Weights of a small GPT-style language model, trained from scratch on English Wikipedia: a variant of SOAP for these matrices.
Each number is 50 + 12 x the weight over the matrix's rms, rounded and kept within 0 to 99. Layers, rows and columns count from 0.

# layer 10 attention key, 128x128, rms 0.207, rows 109-119, columns 0-127
35 63 18 31 53 54 33 47 49 50 68 74 56 58 54 36 45 29 53 64 34 44 33 83 64 75 60 29 24 58 59 68 72 70 28 57 40 28 36 78 46 52 47 60 29 43 51 72 52 34 33 59 65 38 42 32 28 55 56 52 63 61 69 32 62 59 52 23 47 48 69 35 70 49 51 68 44 53 55 55 81 40 49 43 58 30 52 54 55 64 57 52 53 43 30 31 52 49 48 62 25 51 60 50 32 52 44 42 55 73 23 59 50 57 23 34 72 68 59 54 60 76 23 26 53 29 51 49
80 56 37 45 58 25 50 48 57 43 77 69 60 49 33 51 63 49 41 53 58 56 27 50 70 54 49 68 40 55 35 39 65 43 57 30 61 51 42 21 56 57 41 22 49 49 49 52 84 53 59 43 23 57 52 55 27 35 65 53 40 58 69 33 31 45 57 58 87 53 28 45 39 63 49 52 50 53 65 39 28 50 30 60 21 43 75 23 46 47 39 51 44 53 32 47 65 39 37 62 50 75 27 44 66 55 47 45 43 64 68 47 48 33 25 61 54 67 33 42 66 59 57 79 53 42 88 59
37 52 40 53 56 56 63 65 47 59 61 65 36 42 28 46 58 52 35 66 37 11 42 41 46 46 23 48 64 47 32 50 53 64 52 51 64 36 45 41 45 58 48 57 47 37 43 39 48 71 21 49 34 39 53 42 20 38 52 67 69 59 25 31 64 39 44 41 12 45 40 60 41 55 72 40 68 61 58 36 30 60 71 54 79 55 49 44 65 43 52 63 52 31 69 57 51 54 49 61 34 47 63 66 37 40 50 52 46 42 71 44 48 33 46 53 55 52 52 55 44 45 51 69 44 57 59 62
86 60 75 46 50 70 50 37 61 63 47 36 76 18 49 53 61 49 73 51 49 32 52 56 44 34 45 63 54 30 68 25 57 55 40 38 51 45 67 49 20 38 61 46 43 48 62 71 63 41 58 23 45 39 66 25 61 49 44 48 43 42 48 41 55 37 35 63 44 54 60 53 42 54 45 28 68 51 75 61 57 21 83 37 44 26 60 35 69 48 55 50 41 65 30 54 26 28 66 68 35 48 71 53 47 39 44 78 43 55 59 43 51 52 50 52 58 41 54 74 53 27 42 56 33 44 65 62
49 47 52 22 58 74 46 43 56 26 53 17 58 37 68 47 41 55 54 52 36 46 40 40 34 36 22 45 41 84 56 34 55 56 29 61 63 67 42 30 68 65 56 59 37 32 57 56 68 37 65 35 54 52 57 48 52 44 43 70 47 63 67 60 48 68 08 73 31 34 53 40 65 29 60 46 43 45 38 47 37 48 37 20 40 46 64 57 72 65 76 61 60 38 62 46 52 42 41 64 61 53 43 45 50 53 42 51 57 47 60 35 47 60 42 41 35 53 42 37 27 47 35 65 32 40 44 52
47 51 51 46 54 53 51 54 54 39 52 52 82 40 64 47 54 59 48 62 46 49 56 64 22 54 53 78 50 39 54 53 68 47 52 71 40 45 23 57 53 60 36 27 51 39 52 50 70 36 37 36 57 44 25 18 58 58 56 36 29 30 48 47 50 44 44 46 30 66 53 70 63 46 49 56 19 56 49 44 50 56 49 79 62 49 47 41 55 47 90 56 43 32 46 51 57 38 51 44 77 32 47 47 66 45 47 54 54 25 36 47 49 74 43 57 48 41 78 63 25 71 71 73 17 28 56 28
68 56 42 38 53 41 46 44 41 34 80 57 59 29 46 36 54 62 28 68 49 66 25 36 48 26 51 37 70 43 75 66 52 38 36 39 70 54 61 63 30 53 61 51 53 36 32 48 47 54 30 54 80 48 49 62 32 57 20 45 54 48 64 45 63 50 61 64 33 61 50 65 38 42 47 74 57 51 34 48 36 45 29 34 12 30 32 53 57 57 62 58 44 56 31 59 45 21 54 47 55 44 37 53 62 44 86 32 49 55 34 49 24 35 69 50 59 20 64 39 50 65 40 54 44 49 67 36
54 68 47 60 38 42 56 36 64 44 46 51 66 38 44 44 54 36 63 47 38 30 44 58 56 57 60 68 41 40 45 81 64 39 64 46 57 79 50 18 52 32 71 42 29 36 46 63 33 72 51 57 44 34 50 67 34 62 59 42 34 59 60 47 52 61 54 29 45 66 46 47 55 31 47 62 64 20 48 50 51 37 45 49 40 69 55 75 43 36 37 50 53 48 55 42 54 68 66 49 26 66 46 56 41 49 59 77 58 48 48 48 35 28 42 55 58 39 33 56 41 55 58 56 24 46 40 60
82 57 74 71 33 51 59 57 46 51 47 32 73 42 46 34 41 52 52 43 71 34 35 49 58 54 52 31 58 73 50 46 54 38 49 40 68 37 71 29 49 45 43 63 47 46 63 52 52 36 42 25 57 55 39 42 48 54 09 28 49 68 25 34 75 67 58 40 47 73 40 40 61 43 57 33 45 70 85 41 50 54 59 41 64 68 61 59 39 53 51 52 71 40 59 57 63 59 58 40 50 47 30 47 75 17 45 40 62 45 57 39 59 55 53 56 82 74 42 59 37 84 33 77 74 35 45 29
60 30 41 52 57 48 32 59 50 36 52 52 45 36 79 63 63 76 82 40 58 42 52 65 64 40 43 24 70 19 32 50 53 39 31 67 65 52 26 41 44 66 60 48 58 79 71 51 25 39 37 71 30 44 69 56 48 49 53 24 61 78 55 48 55 65 58 47 51 37 51 32 26 37 63 56 54 59 72 36 39 50 52 63 44 57 71 43 59 55 62 58 53 28 22 30 50 47 70 45 56 47 52 65 59 72 52 61 47 29 33 48 61 50 57 44 36 48 81 54 78 41 63 36 66 35 38 47
68 45 38 57 49 38 49 35 36 50 60 35 48 55 38 55 77 45 37 58 23 56 60 60 37 42 53 59 60 60 52 54 64 39 35 58 46 36 76 38 56 47 57 51 35 57 33 66 46 38 60 61 58 64 39 58 36 46 30 50 46 52 32 44 31 49 44 57 48 52 52 36 44 23 53 62 27 51 75 38 56 17 56 39 57 81 58 18 09 74 45 61 49 45 59 63 49 43 32 47 43 70 50 59 41 42 44 64 47 59 43 44 49 51 64 42 56 30 68 47 40 58 52 42 35 99 44 69